config = dict(
    norm='rmsnorm',
    qk_norm=True,
    final_lr_fraction=0.0,
)
Each number is 200 + 40 x the weight over the matrix's rms, rounded and kept within 0 to 999. Layers, rows and columns count from 0.

# layer 2 MLP down, 256x704, rms 0.0897, rows 37-116, columns 0-87
205,176,226,233,159,143,234,146,211,246,213,204,211,267,152,190,220,128,241,235,249,163,334,190,214,239,282,210,218,219,239,228,283,252,155,232,275,173,209,272,147,208,146,238,174,277,200,258,119,170,342,205,167,209,235,124,152,220,182,212,213,234,223,188,219,187,142,239,211,193,206,231,206,192,194,208,200,147,189,186,186,170,145,161,163,210,171,200
183,305,197,198,178,181,196,283,248,165,180,186,207,233,186,188,232,157,218,223,224,172,174,197,238,203,230,278,214,205,177,199,247,96,241,188,177,162,229,255,181,237,226,174,216,198,225,159,240,198,189,91,168,204,233,185,189,126,187,217,224,176,223,153,124,149,149,193,195,177,264,225,172,101,170,219,175,156,244,158,177,188,172,240,250,197,137,151
252,214,139,235,146,226,232,219,193,207,211,180,229,237,218,155,184,161,186,162,229,283,236,264,187,160,193,208,151,162,198,144,238,215,225,225,188,210,242,188,183,144,188,160,213,209,182,150,269,194,228,236,121,198,195,224,172,185,206,234,137,153,226,202,118,249,215,245,246,192,172,191,197,209,203,267,186,184,201,148,200,46,231,324,201,233,273,191
264,203,247,211,268,159,222,146,218,225,238,233,188,179,274,172,256,227,158,218,164,229,196,195,270,209,176,157,258,221,228,159,172,239,238,162,255,196,196,171,221,142,245,166,222,269,222,185,142,173,170,199,177,189,238,245,174,160,141,220,203,189,194,183,218,173,186,255,143,176,212,202,143,168,295,193,172,267,194,167,194,181,242,185,152,176,183,159
207,157,217,214,189,187,179,199,166,193,216,193,196,210,231,196,214,221,164,186,240,222,229,198,182,188,129,188,174,214,192,202,234,271,197,285,227,174,256,214,282,150,200,231,188,260,142,159,140,181,264,260,250,205,174,130,167,250,211,253,165,204,277,217,196,227,218,233,227,104,176,243,176,213,225,226,208,219,215,179,167,141,253,218,182,168,151,177
209,168,190,220,207,205,263,226,206,228,234,193,171,182,206,184,220,178,238,235,195,209,196,251,203,184,160,140,104,218,260,170,181,184,254,226,179,239,174,173,139,147,228,181,240,132,185,204,230,167,141,213,159,220,230,174,182,153,198,155,143,218,179,184,140,233,106,142,212,207,164,231,221,168,160,207,225,191,220,138,257,220,104,174,190,134,174,168
239,248,152,237,175,211,157,145,187,174,203,196,254,187,176,196,206,215,184,171,171,186,217,246,117,248,223,235,200,196,212,215,195,189,294,201,201,206,240,262,207,242,158,207,261,178,144,249,184,263,204,249,237,240,208,271,221,159,164,161,182,305,144,208,177,199,219,193,166,189,145,202,170,238,217,219,169,227,230,123,184,182,153,134,219,186,175,235
155,196,203,257,191,233,278,245,190,215,213,204,152,193,178,212,205,181,169,154,168,234,238,201,155,191,163,229,201,265,187,212,188,128,220,152,190,255,217,155,244,190,182,171,208,166,209,229,225,251,163,214,243,273,206,257,232,231,159,289,128,157,247,218,196,251,239,174,264,223,212,124,155,259,168,217,236,166,210,251,128,254,192,271,198,229,219,170
193,154,156,137,136,128,157,147,207,201,232,167,255,181,164,203,187,197,122,178,176,210,192,219,186,252,247,229,262,169,233,202,181,207,197,174,155,186,209,205,172,221,159,193,170,183,206,156,186,210,212,126,221,178,138,230,196,233,259,230,135,238,187,180,233,338,192,222,220,201,183,215,162,199,195,253,174,151,242,185,165,177,152,287,134,238,119,231
183,209,158,254,272,194,134,220,255,143,253,271,174,222,182,132,149,165,180,219,204,186,185,227,171,182,171,95,216,175,203,125,172,232,125,172,208,155,126,173,174,179,253,203,87,229,281,242,158,248,205,238,216,216,220,223,167,231,228,238,223,197,254,208,175,226,176,122,201,212,230,184,227,196,185,208,210,200,154,109,195,198,225,146,136,225,274,250
232,206,187,150,187,175,235,220,263,200,193,174,171,221,174,196,149,243,110,249,273,189,196,185,76,210,151,190,239,194,181,113,105,223,196,146,225,227,254,187,166,184,216,193,202,197,274,170,202,175,215,207,225,205,241,200,160,222,192,124,231,228,156,158,165,303,229,253,233,253,248,224,222,195,215,191,256,211,259,229,199,142,131,222,211,214,187,229
234,128,218,304,139,208,224,269,150,151,171,149,226,181,199,264,187,184,204,211,195,180,290,140,202,208,220,208,219,212,183,218,224,272,217,168,188,192,264,233,115,139,129,193,146,198,156,217,159,228,325,168,251,228,227,276,170,255,195,234,196,153,220,210,234,172,171,131,189,191,154,174,214,202,196,241,165,228,234,232,196,187,166,198,234,128,228,249
177,181,249,302,237,246,206,148,217,227,166,187,208,203,148,158,256,233,205,267,158,190,182,182,244,202,118,258,217,212,115,154,184,243,193,227,177,149,210,169,266,256,159,162,170,208,220,172,286,161,252,120,234,285,183,184,221,203,152,192,150,211,203,197,241,190,124,133,201,229,267,169,147,227,216,206,209,210,205,169,245,195,180,186,242,188,152,181
169,161,206,212,232,219,167,165,239,232,132,263,221,191,290,145,202,206,146,257,188,218,122,203,206,223,168,102,217,242,229,215,220,178,183,251,225,238,158,144,199,205,241,249,201,205,196,185,178,161,141,91,189,220,320,196,159,207,285,200,171,171,188,235,145,195,202,146,241,252,173,225,185,231,197,203,135,204,228,236,245,266,147,213,173,160,228,256
183,246,241,212,257,198,198,184,218,253,213,208,178,225,152,207,286,146,257,154,210,196,287,221,170,124,229,261,190,219,130,190,277,255,227,228,205,176,236,221,139,211,189,148,141,265,218,213,235,144,178,223,155,208,189,90,179,139,164,183,156,163,245,156,190,181,255,242,215,203,240,109,195,224,186,231,188,172,247,263,243,235,158,184,282,248,267,203
191,231,216,218,206,157,229,135,245,252,198,256,211,191,141,256,162,269,202,244,174,252,114,175,204,212,128,295,229,265,121,204,180,204,279,110,218,174,180,180,242,166,213,222,182,168,241,152,169,225,166,241,135,159,247,246,220,188,129,197,143,208,237,209,148,191,188,228,235,203,164,266,245,200,219,222,275,134,233,176,175,201,159,237,260,139,180,115
199,211,250,158,194,205,162,238,219,173,254,233,187,186,198,206,190,214,233,146,214,134,262,179,252,249,212,211,216,227,219,215,181,287,191,124,159,157,221,145,238,239,186,206,164,306,251,211,224,170,198,258,169,233,220,256,239,180,176,211,205,180,186,192,172,188,195,189,219,120,178,218,168,204,209,234,182,209,195,209,237,233,50,182,232,176,203,192
169,233,229,170,181,256,203,223,255,179,193,208,122,210,196,193,172,232,188,217,146,187,209,192,226,233,188,226,197,145,201,208,192,182,224,181,204,250,149,229,224,195,193,195,142,217,194,202,221,186,160,123,202,237,175,211,154,198,225,237,214,218,190,211,142,168,195,219,210,181,212,177,203,183,213,233,215,243,111,136,199,175,162,236,216,219,205,248
184,277,183,159,186,248,167,218,180,192,136,208,172,191,161,240,227,171,155,208,169,198,197,210,191,259,199,209,172,220,207,214,218,162,185,248,196,239,213,229,264,246,244,209,188,244,246,239,215,251,205,218,156,177,251,242,261,242,237,212,232,137,254,156,167,199,240,139,267,250,178,257,250,197,207,164,204,154,196,203,165,265,207,168,188,246,171,221
99,148,195,136,261,199,142,178,240,163,190,223,222,166,222,169,203,212,195,222,179,215,169,221,223,138,198,201,173,148,250,241,136,229,205,209,213,177,135,92,213,223,129,173,173,242,131,163,178,282,216,182,235,136,246,182,194,206,190,148,186,159,189,223,204,118,249,176,168,186,243,215,237,171,188,190,144,152,191,213,257,233,194,206,157,230,154,234
171,215,257,286,239,217,217,219,134,212,256,235,232,253,280,200,208,238,140,271,123,278,175,260,167,166,257,215,193,277,226,159,116,109,149,205,180,265,171,248,204,234,199,177,176,189,239,215,162,147,124,228,162,244,172,233,219,237,196,165,212,167,132,166,148,117,145,259,175,207,281,116,240,217,247,188,233,158,243,240,220,201,223,227,199,191,224,193
223,145,228,217,157,173,163,175,138,197,220,207,210,167,173,202,171,218,177,200,174,173,173,197,132,229,214,204,188,248,115,197,176,166,267,212,191,228,212,230,253,159,266,238,194,192,169,239,217,139,237,243,231,143,201,163,229,203,212,196,191,216,164,223,248,190,239,228,193,149,225,200,192,214,136,156,236,196,246,175,249,169,177,158,251,207,177,204
127,271,221,161,291,217,141,214,157,220,232,252,170,148,241,180,198,172,215,223,168,231,190,211,241,158,224,162,236,237,188,200,219,231,190,219,263,299,200,204,233,235,244,199,117,158,117,148,189,227,224,176,229,163,228,184,191,237,274,271,258,221,234,184,161,224,202,274,220,187,165,224,247,189,184,251,229,180,164,210,286,201,200,212,268,163,264,185
180,192,185,238,158,167,228,166,198,208,250,146,141,247,210,206,177,199,204,224,201,173,169,234,217,119,193,172,158,139,166,244,118,174,261,195,188,193,150,242,319,213,140,145,218,147,237,235,238,257,162,219,216,206,217,277,228,227,195,179,241,218,218,181,195,154,146,227,143,284,160,151,170,219,197,252,257,159,159,235,172,258,221,145,256,233,226,151
181,228,223,174,219,318,128,264,212,128,115,216,97,244,267,203,133,114,224,285,169,156,230,190,200,329,268,145,232,152,200,254,334,225,75,249,199,148,181,143,277,166,196,223,204,133,185,181,189,271,235,265,225,212,256,183,205,240,262,290,277,165,267,150,221,204,122,188,217,182,292,196,167,203,218,231,198,188,215,209,166,257,223,159,147,166,224,193
203,202,167,232,185,207,260,184,199,236,227,214,170,173,197,199,271,252,210,210,215,221,195,217,217,179,210,177,265,241,281,244,307,125,151,220,178,194,208,223,207,178,216,193,239,181,163,190,217,245,222,166,215,209,214,196,132,213,228,241,193,175,189,123,177,179,179,251,237,172,233,171,204,150,220,119,221,292,166,188,221,96,181,204,183,204,172,229
206,260,178,171,262,289,221,215,188,259,202,209,233,256,113,266,180,233,266,225,226,239,194,213,237,215,233,163,182,180,173,223,210,200,121,269,182,227,197,199,196,136,267,142,194,229,210,163,144,229,238,218,212,211,169,221,193,194,167,199,248,289,220,263,202,199,218,195,235,243,155,177,197,193,167,186,152,263,218,258,134,177,140,203,224,201,170,108
127,146,182,185,227,179,275,125,121,247,185,135,186,223,191,226,198,234,246,271,203,179,211,172,229,172,238,250,175,231,267,217,208,264,224,243,192,206,186,176,206,216,272,198,234,253,249,202,232,129,160,197,193,165,227,197,140,289,281,209,176,254,196,208,195,181,163,181,175,210,193,114,185,169,154,162,119,228,110,277,212,216,201,187,211,217,139,169
164,204,177,128,148,250,124,227,246,153,127,221,153,214,203,237,178,234,216,192,218,213,206,69,224,275,230,204,261,143,205,256,241,187,240,195,235,152,214,147,146,194,253,218,108,299,189,165,137,196,152,209,143,166,174,179,204,237,187,233,232,209,232,235,187,234,168,230,170,148,219,220,204,270,191,274,146,251,226,235,200,166,169,213,205,224,176,237
173,232,166,194,145,244,175,213,207,169,156,173,207,239,185,187,250,124,223,136,220,213,241,205,232,256,202,206,184,152,240,274,218,142,188,189,194,182,219,124,220,308,209,197,238,151,205,228,177,253,170,249,204,188,199,220,147,151,287,225,204,150,215,160,152,158,104,147,227,271,223,194,224,139,274,141,193,153,235,294,173,212,176,224,149,211,160,197
195,238,183,278,180,193,172,292,194,170,191,277,250,145,229,236,213,147,204,168,121,287,244,242,255,167,218,180,187,163,203,192,155,203,244,190,228,221,221,170,186,226,183,220,241,165,187,200,250,218,206,153,276,280,150,176,273,104,175,200,178,277,273,209,134,262,274,194,269,199,145,269,203,146,175,250,174,237,211,158,218,208,155,203,210,208,167,243
256,219,234,190,188,213,241,123,226,231,262,214,190,197,241,263,188,217,140,213,141,118,190,145,130,196,197,132,176,275,181,199,165,217,197,177,217,272,225,253,245,238,247,247,290,217,245,234,229,212,183,232,202,243,272,178,230,199,200,206,160,199,172,172,157,137,175,145,200,208,244,248,177,186,225,156,178,169,218,267,190,203,223,85,174,192,209,182
183,218,238,228,170,138,283,172,190,281,251,259,269,149,219,184,270,183,248,148,163,198,211,176,245,166,172,204,110,168,211,152,201,223,182,253,233,273,175,190,229,244,215,184,139,226,265,239,169,125,123,183,181,138,153,173,160,179,234,185,197,242,166,229,187,241,223,140,252,188,204,221,231,215,234,265,176,185,120,225,248,186,224,195,232,199,272,163
269,178,228,225,238,175,211,199,213,231,277,190,128,140,142,186,183,186,166,188,215,255,196,245,191,211,135,252,239,138,136,206,150,197,254,150,219,247,208,169,226,189,269,130,176,212,235,262,219,208,155,227,144,138,249,216,246,236,158,198,126,199,231,188,216,81,235,221,258,186,197,232,197,202,288,215,208,219,168,166,165,173,172,149,169,156,269,233
205,207,255,222,195,262,229,256,155,204,154,237,242,244,246,190,189,166,239,242,207,225,189,226,230,232,154,153,200,195,163,259,203,231,199,227,198,255,259,182,251,201,171,176,207,179,193,237,197,250,216,154,252,173,179,131,261,213,167,168,139,200,178,262,197,160,231,237,171,190,211,228,171,203,203,197,159,258,209,168,197,226,194,305,194,164,184,127
169,215,129,159,214,215,224,196,189,203,198,138,169,168,258,145,119,224,150,214,181,193,184,205,174,194,161,190,203,178,179,298,157,236,235,229,227,191,230,145,224,181,252,214,165,189,219,169,173,165,209,273,120,218,216,98,254,230,120,199,151,203,226,240,154,179,240,279,237,175,195,256,144,228,173,205,266,187,218,241,261,191,161,213,211,180,215,156
154,200,233,203,210,193,196,115,184,199,228,198,193,190,198,211,236,240,220,231,146,175,270,207,190,178,201,204,197,233,185,200,153,199,264,175,205,208,120,191,221,225,260,190,163,239,245,163,271,121,245,141,109,144,217,219,223,220,222,208,199,248,112,283,203,198,186,190,176,172,165,211,203,238,191,171,151,219,255,234,195,195,244,205,128,254,216,173
303,215,269,229,227,240,211,293,181,176,254,189,232,227,170,202,258,205,227,173,236,259,221,209,207,169,246,226,152,180,233,152,173,185,151,292,168,257,207,217,216,200,218,204,202,149,164,174,163,224,171,190,133,172,202,97,246,153,127,189,233,235,156,177,186,187,126,199,202,191,114,195,199,208,218,242,150,212,241,217,177,149,250,296,137,320,274,196
186,179,201,162,257,195,174,148,166,173,111,131,186,160,207,122,98,190,181,216,162,214,131,176,154,181,218,230,165,144,178,203,170,185,179,173,139,200,171,261,177,253,225,208,253,236,198,169,205,159,200,190,241,236,148,177,167,179,283,191,174,239,267,182,233,173,199,180,237,260,221,117,151,228,240,154,181,234,228,197,187,205,230,177,227,151,187,193
214,252,96,266,219,187,220,242,204,222,159,239,179,151,197,201,244,93,215,230,156,130,173,195,230,249,163,150,180,185,183,326,212,204,278,166,208,228,256,171,185,119,205,272,252,208,247,218,279,183,266,209,139,144,160,201,182,149,238,227,178,204,226,214,199,191,210,175,202,312,199,238,252,223,209,227,228,269,120,311,109,187,254,183,193,292,308,190
174,163,198,122,182,177,140,227,193,172,165,204,232,203,211,224,224,192,116,163,177,234,160,259,169,220,131,262,145,252,202,222,166,200,286,221,115,178,248,248,190,266,194,257,220,224,180,186,232,231,197,119,216,190,277,170,183,174,292,205,177,212,146,263,245,210,195,261,243,142,242,187,206,172,249,237,188,209,189,209,256,192,260,228,135,231,123,207
179,216,237,220,185,233,251,217,243,247,196,161,198,149,151,169,185,170,180,165,208,160,220,237,226,196,176,175,192,259,249,188,184,237,210,184,256,214,169,219,235,188,283,123,116,210,258,222,267,157,231,207,163,152,245,123,170,180,205,197,192,262,213,238,167,211,256,232,190,220,189,159,168,284,190,159,232,209,224,251,274,198,198,274,227,191,189,198
189,214,166,168,189,266,188,186,270,209,149,214,184,181,336,231,198,234,184,220,224,227,127,159,163,226,223,254,244,216,221,242,251,184,219,196,240,211,222,206,228,263,235,213,171,171,164,201,188,236,243,232,245,188,72,268,163,228,231,173,203,172,179,189,232,161,290,250,236,193,285,174,279,196,169,256,181,254,211,226,226,202,223,257,209,198,190,173
132,123,270,225,213,161,192,248,223,259,246,278,187,182,130,193,195,122,219,168,248,138,224,230,175,176,216,208,139,147,143,226,224,305,272,226,250,258,153,217,221,201,213,242,218,256,148,177,196,233,226,190,199,190,180,192,260,203,248,169,175,230,162,202,179,177,167,128,221,183,219,193,252,177,205,205,198,235,193,195,135,190,206,136,218,216,207,215
160,282,151,224,175,150,174,124,193,168,200,213,253,203,188,174,276,198,239,182,180,208,215,207,144,184,154,220,195,235,223,216,168,230,235,192,190,133,294,261,226,107,196,185,210,175,248,182,196,172,184,255,155,225,217,226,198,249,148,273,220,179,191,226,188,153,232,130,146,228,188,207,201,162,197,161,186,214,218,258,222,211,259,131,224,172,169,225
218,137,238,202,181,208,129,187,280,138,224,216,237,175,279,192,178,253,180,190,231,244,170,111,238,224,197,193,219,216,226,164,230,192,264,140,181,284,144,206,257,228,163,189,196,243,133,100,247,208,195,175,152,145,219,152,195,153,326,168,231,185,122,201,221,223,156,214,213,220,176,242,237,202,168,232,198,212,141,192,197,199,216,236,96,136,174,114
134,254,250,150,187,273,214,98,199,167,267,109,200,259,253,169,214,197,264,163,227,162,220,203,145,149,160,192,165,206,261,178,222,174,181,209,198,157,181,189,228,297,145,168,189,145,196,246,245,158,213,215,186,220,220,168,164,243,279,183,230,172,238,214,195,180,238,177,217,183,231,156,224,182,90,216,202,166,194,251,142,182,229,157,194,218,201,173
192,166,181,135,225,115,169,202,138,190,243,133,189,261,237,173,214,152,165,167,207,248,186,207,126,224,176,147,190,114,238,170,248,206,240,233,262,160,198,174,202,209,145,193,200,248,166,112,200,220,212,216,195,175,124,203,200,209,228,276,214,147,211,209,291,226,287,210,217,195,253,194,156,192,230,256,172,164,255,192,188,248,187,124,162,179,229,223
204,128,193,132,184,172,240,190,250,191,213,165,222,172,208,221,196,174,210,145,179,223,230,187,235,270,227,258,247,189,213,202,209,193,157,227,226,167,235,268,218,196,165,251,174,197,215,194,180,189,220,269,193,205,214,218,223,244,177,156,154,228,121,177,220,246,157,250,261,230,244,213,174,281,159,204,172,293,85,195,217,255,215,179,187,177,141,201
254,204,216,236,218,196,231,256,221,198,179,229,185,131,245,157,218,178,190,247,204,198,288,203,194,158,160,194,227,161,146,215,141,226,180,127,238,224,230,152,176,184,144,188,113,145,209,154,294,168,197,145,247,177,201,238,115,217,210,267,208,235,271,135,149,207,138,224,186,190,214,164,188,224,239,263,225,186,228,149,241,151,191,223,226,208,176,223
181,218,169,247,230,200,165,209,221,242,310,192,193,177,147,198,173,181,190,203,175,224,286,195,292,227,195,249,236,195,159,229,211,213,114,198,236,181,268,207,231,172,215,145,116,200,220,182,250,209,182,162,178,218,222,174,300,226,190,149,238,217,230,211,114,143,248,167,106,177,206,289,204,188,186,203,156,266,219,320,220,201,183,265,212,173,188,167
218,165,201,200,114,209,166,180,174,115,199,189,140,190,164,189,146,251,144,141,181,253,215,178,129,189,176,217,213,258,175,216,156,217,245,171,185,197,194,207,257,172,236,235,212,172,209,188,125,186,191,238,153,187,240,243,307,221,258,191,221,270,155,184,238,207,276,220,215,207,216,193,206,210,220,155,144,199,169,233,224,215,271,230,270,181,207,249
210,196,176,215,225,179,194,248,139,221,151,249,191,140,173,249,258,267,150,185,237,202,223,202,208,114,203,148,273,245,168,175,187,241,123,204,231,208,237,161,272,184,191,217,143,185,187,207,167,167,236,196,238,211,209,232,191,202,179,247,180,245,205,195,207,168,256,201,163,230,246,244,193,206,253,186,253,142,232,211,165,262,216,165,213,134,225,220
153,216,164,243,204,139,206,163,215,201,192,150,286,189,197,174,174,245,168,288,275,185,197,188,137,199,206,196,228,205,204,158,171,147,181,210,132,198,232,193,171,184,206,261,172,239,130,222,191,265,246,185,172,194,275,139,234,188,173,167,187,210,203,175,140,246,164,150,215,279,283,224,156,235,219,175,123,184,213,214,225,185,219,231,188,206,189,231
207,238,192,217,224,140,254,233,266,174,174,161,145,155,133,191,218,250,167,215,124,209,148,199,129,289,227,257,163,231,149,215,226,204,200,97,155,240,162,121,270,222,170,148,226,176,185,202,220,180,184,167,213,220,207,217,271,284,253,238,194,210,229,222,202,219,246,249,179,198,246,208,127,200,207,236,230,270,256,251,184,212,154,179,195,153,133,217
203,223,203,181,274,217,173,218,200,150,129,251,201,189,227,233,163,190,190,190,175,177,150,190,171,246,290,178,209,137,257,180,254,168,246,163,156,157,152,266,251,161,266,154,188,155,191,234,169,198,206,165,210,272,207,216,174,193,234,316,234,195,204,189,183,222,186,248,190,138,174,156,221,231,144,139,193,186,197,225,205,226,232,119,182,208,198,172
234,244,248,202,187,162,240,187,245,227,105,180,176,143,230,273,162,233,210,183,115,171,222,166,223,239,198,227,246,167,171,230,208,150,167,253,135,207,266,198,167,224,201,191,258,216,113,279,187,195,120,242,243,218,241,221,236,200,243,202,134,187,124,156,276,213,218,212,220,164,233,157,256,212,245,191,200,163,271,256,201,142,227,188,210,198,185,214
242,204,241,289,165,161,161,237,203,204,211,208,195,157,212,288,203,192,141,196,154,250,160,204,214,226,223,242,137,224,205,202,215,231,224,217,249,224,158,242,145,208,122,242,161,190,172,187,242,218,232,228,188,219,147,165,231,150,156,172,217,289,128,192,92,222,179,206,223,223,159,182,193,226,181,236,225,166,180,187,185,157,263,239,307,219,109,138
190,191,209,159,201,228,213,233,193,203,223,162,235,158,193,242,168,249,189,292,255,231,198,250,203,180,205,177,239,233,166,144,156,171,166,244,259,193,204,247,149,216,181,182,210,181,135,214,225,176,185,250,213,205,250,254,242,252,194,183,198,188,235,189,161,176,254,221,203,210,187,144,254,188,203,205,211,175,218,206,173,162,227,167,224,160,200,198
185,230,114,192,230,196,227,171,234,175,182,136,157,251,199,226,272,190,173,218,112,177,171,174,219,169,261,174,180,134,170,248,219,153,212,146,126,125,154,174,162,210,188,192,214,204,195,222,237,219,160,201,167,301,192,192,235,269,155,273,170,227,123,222,193,161,262,99,229,163,221,157,160,257,215,249,219,217,197,193,228,225,295,196,165,135,231,194
231,168,193,245,186,197,239,212,216,190,214,223,141,171,214,181,163,202,192,232,144,188,211,195,229,188,214,210,168,180,172,249,213,288,255,188,234,245,222,211,147,141,187,185,194,222,225,161,199,238,242,161,244,217,215,167,193,239,243,163,205,261,215,178,138,212,203,193,261,221,166,232,172,224,200,240,269,192,233,301,195,174,243,172,191,214,202,125
193,211,228,247,278,225,174,197,188,232,153,230,180,206,144,187,220,169,142,248,193,178,159,197,153,183,193,255,264,211,196,230,197,202,238,201,194,235,318,212,181,211,235,205,171,222,253,274,196,166,147,160,247,251,151,150,141,240,241,219,225,148,189,219,179,150,172,235,198,302,221,190,228,202,168,290,178,114,168,291,225,171,281,257,182,233,195,187
243,262,189,126,229,227,207,278,197,282,270,149,258,206,242,205,238,208,251,288,164,190,179,258,193,191,234,136,171,212,224,190,175,252,202,165,241,195,180,205,251,191,311,136,151,192,298,203,208,187,206,210,192,197,208,212,180,239,200,231,231,208,182,133,134,207,86,247,216,255,151,138,114,265,301,168,235,200,226,195,238,237,197,248,165,154,265,204
145,189,252,191,236,244,202,140,221,198,174,137,126,225,182,112,223,167,211,244,122,232,139,209,246,253,238,241,139,198,268,212,147,150,163,284,252,158,145,265,229,182,234,231,192,226,188,178,256,203,150,152,204,280,217,190,99,187,168,246,228,172,223,268,195,168,196,139,241,173,184,193,206,209,166,281,196,233,221,218,255,244,200,197,142,225,160,207
236,252,224,158,167,143,225,212,244,234,221,153,222,171,186,214,266,212,184,210,251,197,197,168,138,137,176,199,203,136,204,165,149,317,241,207,190,217,99,225,165,206,273,274,237,156,181,194,218,125,200,224,209,280,200,183,216,201,177,201,246,202,213,235,181,214,225,218,265,165,134,151,109,192,230,206,197,159,233,196,228,195,182,210,147,196,241,276
176,166,225,216,155,210,161,173,241,120,179,201,201,225,140,182,157,201,118,171,258,269,193,124,149,209,237,192,238,208,135,138,207,218,171,235,230,123,225,270,239,193,188,250,134,163,172,210,150,222,204,236,164,160,246,240,234,220,166,216,252,213,202,117,269,172,211,277,231,210,212,232,247,218,151,197,114,157,289,170,196,193,196,194,184,127,195,209
204,155,169,196,110,172,141,156,233,229,292,171,326,240,165,227,230,179,273,177,198,226,195,168,248,263,247,208,221,184,177,181,181,230,205,190,180,185,114,194,289,157,149,167,160,266,150,302,180,178,186,218,176,107,193,218,221,159,286,142,224,237,237,146,224,150,256,244,149,197,221,276,267,240,257,280,220,219,127,173,205,189,192,160,197,246,140,171
189,267,193,216,333,159,228,166,239,252,209,209,230,185,160,192,264,223,164,190,202,235,244,188,179,220,228,204,169,249,168,126,253,247,168,179,121,205,216,208,206,177,247,119,149,137,183,192,203,137,234,226,155,205,202,145,218,185,176,236,272,221,222,260,204,251,251,184,215,204,184,163,182,190,108,263,197,156,263,174,162,162,181,205,173,152,190,175
168,226,181,254,238,210,214,246,229,246,223,253,160,173,207,258,155,281,211,204,176,209,233,172,220,181,173,98,251,176,184,161,180,118,152,134,222,236,228,173,140,200,250,202,224,211,204,182,264,202,152,232,226,215,132,240,228,214,293,231,159,165,193,285,178,247,185,115,257,201,164,250,270,176,231,215,283,262,166,181,185,200,175,205,222,145,232,122
149,117,249,229,198,160,236,239,198,233,190,124,186,176,229,196,218,191,214,132,216,111,216,162,224,188,214,276,195,190,192,199,138,150,190,198,194,159,140,205,223,177,191,214,184,210,150,220,223,173,273,163,238,213,274,190,198,151,157,264,169,230,159,172,189,163,130,233,234,202,262,257,211,132,198,278,161,173,186,172,115,192,237,153,200,219,184,207
199,173,186,260,217,243,122,206,251,184,192,153,208,168,137,170,190,231,191,172,252,243,197,242,248,175,172,192,197,168,203,195,211,178,191,225,174,247,171,225,255,198,198,163,191,190,247,164,264,177,144,210,178,162,211,171,254,200,166,177,213,198,235,270,186,285,254,255,216,134,164,201,182,196,85,158,217,258,188,222,231,212,191,207,211,154,227,130
284,199,158,179,177,222,229,212,272,157,185,152,195,168,161,236,208,155,199,219,224,211,166,218,135,148,209,123,197,171,183,175,211,142,221,189,137,222,240,248,212,144,206,181,167,218,214,231,217,234,290,172,210,134,224,195,243,253,131,175,196,169,157,258,190,196,119,134,206,197,233,190,225,242,182,184,253,169,184,226,129,152,199,212,166,214,218,164
166,269,195,182,208,207,153,196,170,234,198,243,242,154,219,173,217,167,264,173,283,150,171,192,229,220,198,239,155,180,224,183,199,153,175,252,217,221,210,128,228,209,197,199,229,260,203,190,284,251,205,176,203,179,265,232,175,264,177,141,198,176,177,183,266,230,213,159,246,239,223,192,238,226,206,144,146,165,272,249,211,220,278,161,209,213,258,174
200,219,226,137,265,165,208,236,243,159,155,202,230,207,202,172,222,199,247,199,160,219,214,212,163,209,274,222,188,278,195,251,251,121,164,163,199,206,171,111,131,191,210,204,171,183,167,253,217,262,166,167,150,216,278,154,98,237,207,258,252,190,245,268,232,233,224,202,218,215,210,215,208,166,219,234,188,202,172,186,210,157,226,208,129,305,239,242
211,210,173,218,131,218,185,229,234,188,190,262,259,187,201,241,222,186,224,103,234,156,232,182,192,276,191,237,203,148,218,262,219,138,201,241,132,232,188,268,310,231,196,205,204,237,180,220,201,181,171,212,238,221,184,168,198,226,253,181,217,181,166,143,129,214,189,172,224,175,244,232,278,177,204,215,191,171,166,277,159,203,240,183,193,198,183,131
176,142,194,197,108,122,183,202,184,214,206,178,214,218,175,175,159,199,240,199,192,184,238,221,253,169,183,192,268,156,225,209,137,200,187,262,139,136,135,216,215,163,165,196,191,114,214,170,237,232,217,204,206,214,163,276,172,197,196,216,294,183,224,172,154,190,211,170,186,302,185,216,221,147,168,213,184,166,228,213,169,219,224,146,179,187,235,179
168,175,237,248,217,206,144,252,153,149,234,219,149,72,224,159,223,150,218,204,191,205,205,237,168,175,181,139,105,182,195,153,211,249,255,182,276,251,206,182,196,199,239,188,141,228,181,128,151,207,209,174,256,121,132,159,241,124,220,103,164,222,284,207,183,222,185,125,197,165,210,142,234,184,142,188,246,286,169,229,186,278,214,181,214,146,216,197
296,192,202,197,181,173,178,160,262,183,251,228,223,205,185,124,197,256,162,219,255,198,243,194,175,185,159,165,301,217,234,140,192,240,195,137,236,231,291,202,203,224,231,207,188,186,188,212,213,196,160,237,213,249,274,140,146,243,236,199,182,177,156,212,220,216,168,207,236,233,206,162,185,197,212,236,146,126,210,169,194,225,218,262,182,197,244,167
110,198,161,188,252,197,234,208,156,194,232,235,182,297,272,257,212,158,140,274,210,213,215,153,197,149,200,207,228,236,235,199,189,149,147,189,276,248,171,160,211,195,266,186,202,199,163,199,158,215,210,215,148,238,198,173,170,169,223,227,197,227,129,255,290,212,260,201,163,299,310,225,154,103,154,206,255,225,223,112,253,140,206,286,176,168,202,239
195,285,148,251,214,133,222,193,208,210,222,250,220,147,231,201,194,114,146,184,152,187,238,217,197,239,234,103,261,218,181,197,192,156,232,180,204,200,196,212,179,219,140,225,247,224,259,210,214,248,197,174,277,220,167,205,289,221,230,158,204,234,277,287,175,175,258,172,211,198,179,207,166,174,222,218,174,200,207,210,168,232,232,158,154,206,178,197